From a checkpoint of a small transformer trained on Wikipedia.
Size: 8 layers, width 192, 6 heads of 32, MLP 512 GeGLU, vocabulary 8192, 6.81M parameters.
Architecture: LayerNorm before each block, biases, untied embeddings.
Training: a variant of Muon for these matrices, 104M tokens, 6342 steps.
Each number is 50 + 15 x the weight over its row's rms, rounded and kept within 0 to 99. Layers, rows and columns count from 0. The size before them is the row's rms in percent of the matrix's.

# layer 2 attention key, 192x192, rms 0.11, rows 171-191, columns 0-63
124:52 62 47 53 49 22 48 64 70 35 48 56 28 36 62 19 50 59 26 47 72 62 61 40 29 25 67 62 54 46 45 29 37 49 48 58 38 57 40 34 68 71 34 75 38 75 55 58 24 24 59 63 66 70 45 53 35 43 63 39 67 56 47 51
127:39 40 68 52 47 28 44 67 79 86 32 32 58 40 52 52 50 49 68 45 30 44 52 52 53 30 36 41 51 31 70 60 61 49 53 62 52 47 50 45 74 65 57 52 65 23 56 32 47 60 71 36 40 60 61 41 36 34 70 63 54 31 51 57
128:24 38 88 82 72 53 36 50 19 38 43 37 59 42 62 59 42 65 49 84 26 52 79 54 53 51 55 67 52 46 60 45 55 37 56 85 63 69 41 51 45 41 54 61 57 34 43 51 51 46 72 42 64 29 27 69 41 50 43 84 72 46 66 64
111:57 66 35 32 35 61 40 64 20 53 58 27 56 37 66 52 34 44 31 54 52 48 68 54 57 64 20 42 48 54 43 65 27 34 45 50 60 40 46 47 46 42 42 18 52 60 53 66 58 31 49 67 38 57 15 51 49 57 73 58 48 49 37 33
117:62 53 79 68 68 73 45 33 49 49 66 53 40 67 61 52 59 51 33 49 68 53 53 53 07 53 33 44 50 41 50 47 52 53 55 42 91 34 59 32 30 38 52 26 57 57 66 40 23 41 56 79 76 53 65 30 73 51 27 75 29 40 40 51
135:58 58 62 36 33 51 86 45 48 72 19 63 23 30 51 42 38 57 51 54 11 72 42 31 32 66 64 30 33 40 41 54 34 64 36 42 68 27 31 55 50 45 48 66 51 53 36 08 64 44 88 31 56 48 46 58 54 39 52 76 80 63 55 37
126:43 34 52 47 59 62 69 83 47 63 54 49 29 25 70 44 53 67 60 42 57 44 50 32 52 52 77 45 36 46 64 52 52 73 72 67 38 40 44 45 50 47 27 51 46 49 76 53 70 53 50 50 79 28 53 31 39 58 41 83 35 51 42 29
123:66 72 73 63 66 75 41 46 52 65 79 37 42 60 42 33 53 36 53 58 49 26 51 60 55 25 17 55 77 48 82 17 57 37 28 53 48 58 39 64 55 58 71 16 56 62 30 78 40 50 65 43 73 57 72 44 42 53 45 05 48 10 43 49
120:61 19 28 29 45 59 76 73 37 42 34 64 51 68 48 50 57 47 44 17 55 65 25 81 57 27 55 69 60 55 51 80 62 66 48 32 28 34 52 33 67 51 27 33 59 49 47 40 62 54 56 45 50 60 59 68 45 43 64 52 64 51 42 63
117:50 47 31 66 24 70 26 64 37 69 29 55 25 62 84 57 43 44 52 33 44 57 37 45 54 54 60 54 57 35 44 47 50 48 50 87 53 48 30 32 16 39 59 58 52 63 36 53 65 62 68 52 46 89 61 63 68 29 55 49 38 47 53 64
117:60 45 56 48 31 75 63 65 86 45 59 75 54 70 51 44 55 57 29 53 63 43 42 56 71 38 51 40 82 40 67 64 52 58 27 60 36 74 49 70 36 39 52 30 46 48 91 50 49 61 36 43 26 47 25 40 50 56 60 69 33 30 49 56
120:51 37 40 41 71 34 56 49 41 55 58 56 54 56 45 41 42 19 60 62 24 32 60 34 24 39 60 45 70 54 94 29 51 44 58 51 40 51 58 56 30 52 64 44 32 43 71 41 63 50 44 50 50 43 53 72 88 63 65 27 41 17 44 33
126:46 33 42 38 73 64 51 54 40 35 39 37 44 03 40 70 62 53 52 36 25 51 37 44 44 49 49 61 82 91 40 61 23 81 55 48 55 32 38 47 73 55 67 44 63 63 72 47 48 67 39 64 51 38 56 34 42 51 56 60 55 53 43 51
125:47 27 63 58 58 51 40 57 70 58 43 53 48 37 69 52 18 63 61 33 38 38 62 09 32 45 60 12 78 48 49 48 40 60 40 68 34 72 50 27 60 45 41 56 63 49 42 65 42 60 36 30 39 36 26 51 70 31 65 45 56 37 43 38
132:57 35 78 33 69 61 75 47 53 23 61 42 28 25 58 56 49 78 41 72 47 38 44 36 59 41 49 57 50 41 20 59 64 45 39 41 31 55 41 53 42 61 91 41 48 49 54 48 45 67 60 43 59 59 32 45 37 51 70 45 49 58 50 50
118:34 57 72 48 54 52 45 35 69 53 32 40 70 52 76 58 38 67 30 38 66 35 46 39 80 53 51 53 45 67 80 65 51 57 55 62 63 55 46 20 66 57 42 45 49 51 55 35 65 45 47 34 58 43 66 63 31 39 36 47 62 47 50 41
125:31 50 51 77 56 55 68 48 35 67 50 47 45 21 45 83 62 57 37 57 70 62 31 61 41 31 63 31 48 45 20 58 71 56 68 69 34 39 28 61 76 33 55 58 29 33 46 48 51 78 48 83 59 53 36 56 63 43 91 53 76 33 47 74
120:44 77 39 48 65 64 55 41 39 29 44 38 62 45 61 38 61 46 59 53 77 38 42 75 43 52 67 82 37 43 77 53 68 53 48 43 47 33 84 58 56 54 36 53 49 35 44 75 65 55 47 37 62 41 32 52 48 60 50 44 56 67 41 28
131:53 57 75 62 43 50 75 38 61 65 77 53 19 52 43 16 53 50 61 33 38 41 55 50 38 49 29 17 22 44 63 50 56 59 55 52 43 63 42 49 77 25 79 71 51 60 27 46 59 53 29 56 44 50 26 41 59 51 26 38 42 44 55 66
119:54 59 24 54 50 46 51 31 48 72 72 45 38 51 66 45 66 47 41 17 48 53 51 62 78 36 64 70 32 17 55 34 63 74 71 54 49 78 57 54 78 47 42 13 70 46 32 64 66 42 63 55 58 78 59 47 28 55 28 37 24 53 56 36
128:64 38 54 62 71 35 33 44 36 17 63 54 34 70 49 60 55 61 61 70 45 74 45 43 25 37 50 70 44 76 50 63 60 52 63 48 43 28 30 69 47 42 45 42 51 21 64 28 38 32 62 46 57 67 15 49 54 52 31 72 46 51 38 48
# layer 2 attention query, 192x192, rms 0.115, rows 172-191, columns 0-63
132:53 31 55 49 54 43 45 37 13 38 35 80 40 50 69 39 61 45 66 23 55 34 48 35 57 51 63 37 56 46 18 42 32 32 34 37 51 48 47 30 43 11 53 43 54 73 50 59 55 55 36 63 48 61 64 52 54 08 51 33 47 67 64 48
126:54 68 53 37 49 38 40 34 74 67 61 77 28 99 48 41 29 66 38 16 55 71 31 38 47 45 57 40 48 53 60 43 63 55 58 52 50 41 66 16 56 58 63 62 43 36 54 64 29 38 65 61 52 50 72 30 65 66 50 33 39 49 53 27
113:54 43 38 35 75 32 48 42 66 57 56 52 20 26 46 38 53 81 66 49 18 60 53 39 43 46 43 49 56 12 55 45 74 67 49 64 39 69 47 54 57 50 59 63 75 55 34 32 35 90 56 11 90 69 55 37 48 52 39 28 46 47 41 58
112:44 51 66 56 41 46 43 35 45 42 49 33 53 45 25 60 57 25 28 30 37 41 57 34 51 54 66 49 48 34 48 51 53 59 42 46 42 62 53 82 85 37 65 62 47 35 75 52 52 53 66 38 11 66 53 61 60 67 69 27 59 85 61 39
132:64 60 29 18 70 56 73 58 22 38 51 45 48 45 58 75 51 75 68 39 61 33 46 40 59 16 62 62 55 64 60 65 45 40 47 60 41 14 66 80 54 24 36 24 60 45 64 49 52 60 55 64 57 71 47 51 50 53 60 22 53 37 40 48
128:62 74 60 52 08 40 39 23 73 35 46 71 62 46 36 42 49 57 56 47 63 57 36 35 52 35 37 40 85 46 40 45 70 45 24 62 39 60 54 27 41 39 63 11 27 36 16 33 69 70 57 93 19 34 36 36 59 62 37 31 66 40 61 49
120:22 59 35 51 43 68 60 12 51 42 42 52 52 37 44 76 70 38 29 38 37 57 36 48 30 49 82 48 29 47 55 58 43 50 73 03 57 69 68 39 44 50 64 58 40 22 44 49 47 45 45 58 60 41 57 49 66 39 43 70 22 63 24 66
129:49 66 37 50 72 64 51 43 55 48 58 43 37 32 46 38 30 57 41 70 67 27 41 26 54 25 27 45 51 46 78 32 13 57 43 60 55 72 42 57 39 68 36 56 46 65 29 42 25 44 55 50 43 60 48 51 56 55 46 99 38 63 67 34
115:55 32 76 38 73 57 51 43 45 06 65 58 73 64 44 80 47 38 50 52 29 67 66 66 48 57 38 52 38 32 61 55 34 44 35 75 79 27 49 38 43 35 29 21 14 68 54 38 66 53 27 57 45 31 49 35 55 67 45 41 79 62 45 49
118:30 63 50 56 22 23 52 31 56 64 56 37 60 27 31 69 44 49 74 71 51 70 60 52 43 51 62 67 62 33 58 27 41 54 57 41 51 49 55 57 49 56 76 89 77 52 21 39 34 55 38 09 65 44 59 41 31 59 32 73 50 48 56 43
119:58 48 79 35 51 64 37 40 53 15 56 69 51 54 49 55 67 73 55 55 56 63 55 60 52 34 39 37 38 42 40 49 62 57 33 68 60 69 73 61 34 69 41 54 62 48 59 61 50 61 47 49 47 34 44 37 42 69 31 77 65 41 55 53
128:85 57 56 52 43 32 34 48 39 46 34 54 37 48 76 55 49 44 40 55 36 24 39 62 62 33 37 29 64 46 64 63 57 43 71 44 40 59 46 61 56 28 48 37 60 55 40 52 49 67 74 66 73 53 61 65 49 22 47 57 58 45 58 68
129:23 65 64 19 55 29 55 56 66 33 39 38 41 32 66 58 49 57 56 36 39 72 03 63 62 64 77 66 25 84 42 71 55 64 58 32 45 29 40 75 24 62 55 31 40 63 67 31 27 38 50 38 45 49 41 67 40 62 50 08 46 43 43 52
131:42 76 41 46 58 46 28 47 44 77 40 47 37 37 30 28 50 56 50 18 83 36 47 73 40 45 42 46 71 32 71 72 22 60 64 32 44 20 61 55 90 43 46 50 84 34 30 61 41 58 67 51 52 40 49 40 38 43 31 60 19 35 79 64
119:50 53 60 50 25 17 18 64 45 44 52 43 57 48 14 56 60 67 28 59 69 49 42 47 61 37 52 37 38 35 13 25 58 49 50 57 30 34 48 30 34 23 35 32 46 54 28 49 50 54 63 81 77 50 73 45 46 49 43 49 24 47 62 66
128:79 26 45 77 62 42 45 50 67 51 24 55 68 21 61 45 41 50 45 16 38 31 53 50 45 58 43 56 67 45 74 34 56 54 63 52 39 24 56 27 54 39 41 46 47 45 63 60 42 39 46 35 33 90 48 53 60 38 32 51 39 41 59 69
124:35 65 18 79 36 61 37 66 33 56 75 51 26 52 21 57 58 48 43 76 49 58 47 33 74 50 38 51 64 24 66 59 36 36 39 45 52 40 37 43 63 42 52 55 38 56 30 52 31 47 52 60 71 71 64 25 51 34 66 55 57 55 48 63
132:49 47 35 14 46 70 54 64 46 13 37 64 73 49 36 52 53 24 55 57 38 37 18 43 46 41 53 70 60 65 39 52 47 28 42 49 34 62 63 50 34 49 40 74 56 19 69 72 41 51 51 35 77 38 40 39 47 55 59 31 63 66 56 34
123:48 50 37 44 53 50 65 64 40 47 82 55 32 42 47 33 56 43 31 64 67 55 33 60 49 78 46 62 76 34 22 40 59 72 40 66 22 27 43 04 54 54 50 60 60 36 42 61 65 48 62 52 71 52 82 69 59 54 70 45 14 45 23 65
131:74 85 39 43 54 51 61 43 50 55 36 89 54 35 86 44 62 41 46 67 49 39 72 51 51 23 51 40 46 36 49 42 54 50 46 66 54 41 75 50 64 55 63 52 58 44 23 52 40 43 56 39 66 46 59 50 49 51 60 41 57 54 47 22
# layer 2 attention value, 192x192, rms 0.157, rows 160-164, columns 0-63
094:58 38 41 43 61 67 91 58 72 34 70 59 68 53 47 25 52 62 54 28 59 82 57 48 54 77 42 46 57 42 53 46 22 45 45 57 49 37 86 63 68 54 25 21 31 70 56 23 58 49 50 58 49 44 30 60 48 61 65 74 41 53 34 27
096:15 66 52 56 49 61 62 48 59 62 49 44 70 62 37 66 42 61 41 15 44 43 26 47 69 66 45 51 51 49 44 50 30 49 58 59 53 45 26 70 79 30 31 17 59 44 31 35 45 79 32 75 64 64 53 48 61 31 38 45 33 40 22 53
092:42 35 73 47 35 33 77 84 51 59 63 42 43 51 45 34 37 34 62 44 63 53 68 49 62 75 44 63 62 81 43 36 67 34 43 41 42 47 44 52 31 55 76 18 41 48 34 52 46 41 56 47 24 50 46 71 76 49 37 38 39 40 71 36
087:42 43 24 43 52 73 33 51 44 49 38 62 39 61 65 58 44 45 55 09 34 50 39 30 67 33 17 60 66 60 42 36 84 34 65 22 69 41 48 50 33 32 55 40 75 41 66 62 24 45 51 47 34 29 24 36 47 61 53 46 69 49 31 68
099:30 41 53 75 51 74 39 34 41 26 72 39 48 53 59 61 38 63 65 50 65 74 59 31 46 56 57 38 79 49 23 40 77 61 51 41 61 46 53 54 69 29 43 00 24 45 45 36 62 41 76 55 74 37 55 81 31 42 56 47 41 51 35 50
# layer 2 attention output (transposed), 192x192, rms 0.219, rows 160-164, columns 0-63
099:37 22 90 32 59 80 38 37 58 55 30 23 56 43 65 49 32 38 42 29 77 33 35 63 64 34 79 55 50 60 56 54 51 32 69 53 42 60 46 71 53 51 62 36 32 80 34 76 60 37 49 65 29 61 51 53 52 54 49 43 65 33 60 33
105:58 59 27 34 56 36 73 42 54 62 56 87 57 60 49 31 40 82 51 83 55 51 56 51 36 20 52 82 47 62 28 82 34 52 12 53 60 25 66 54 56 40 47 34 47 60 62 65 77 78 43 51 28 69 79 72 46 75 35 43 56 57 55 69
099:29 85 49 70 36 80 25 69 96 45 74 66 53 64 69 65 48 43 51 59 41 19 70 66 43 44 49 44 39 43 65 39 20 56 49 66 63 56 51 74 60 39 37 37 55 47 52 20 59 35 52 47 48 41 61 59 33 53 48 73 52 70 66 38
091:38 42 60 59 32 47 25 33 45 46 90 50 65 64 49 46 29 55 49 63 64 30 65 27 45 27 51 37 42 31 71 64 27 39 51 71 30 66 39 48 74 32 23 31 31 69 52 77 32 37 83 33 64 53 25 50 37 75 43 53 41 75 69 41
102:40 51 83 60 42 45 67 32 64 34 49 40 67 86 29 52 47 36 54 29 42 30 38 60 55 47 61 51 52 85 64 49 39 55 20 62 54 67 46 63 19 11 49 62 45 51 54 35 40 75 43 54 28 46 65 47 43 82 43 65 41 43 74 44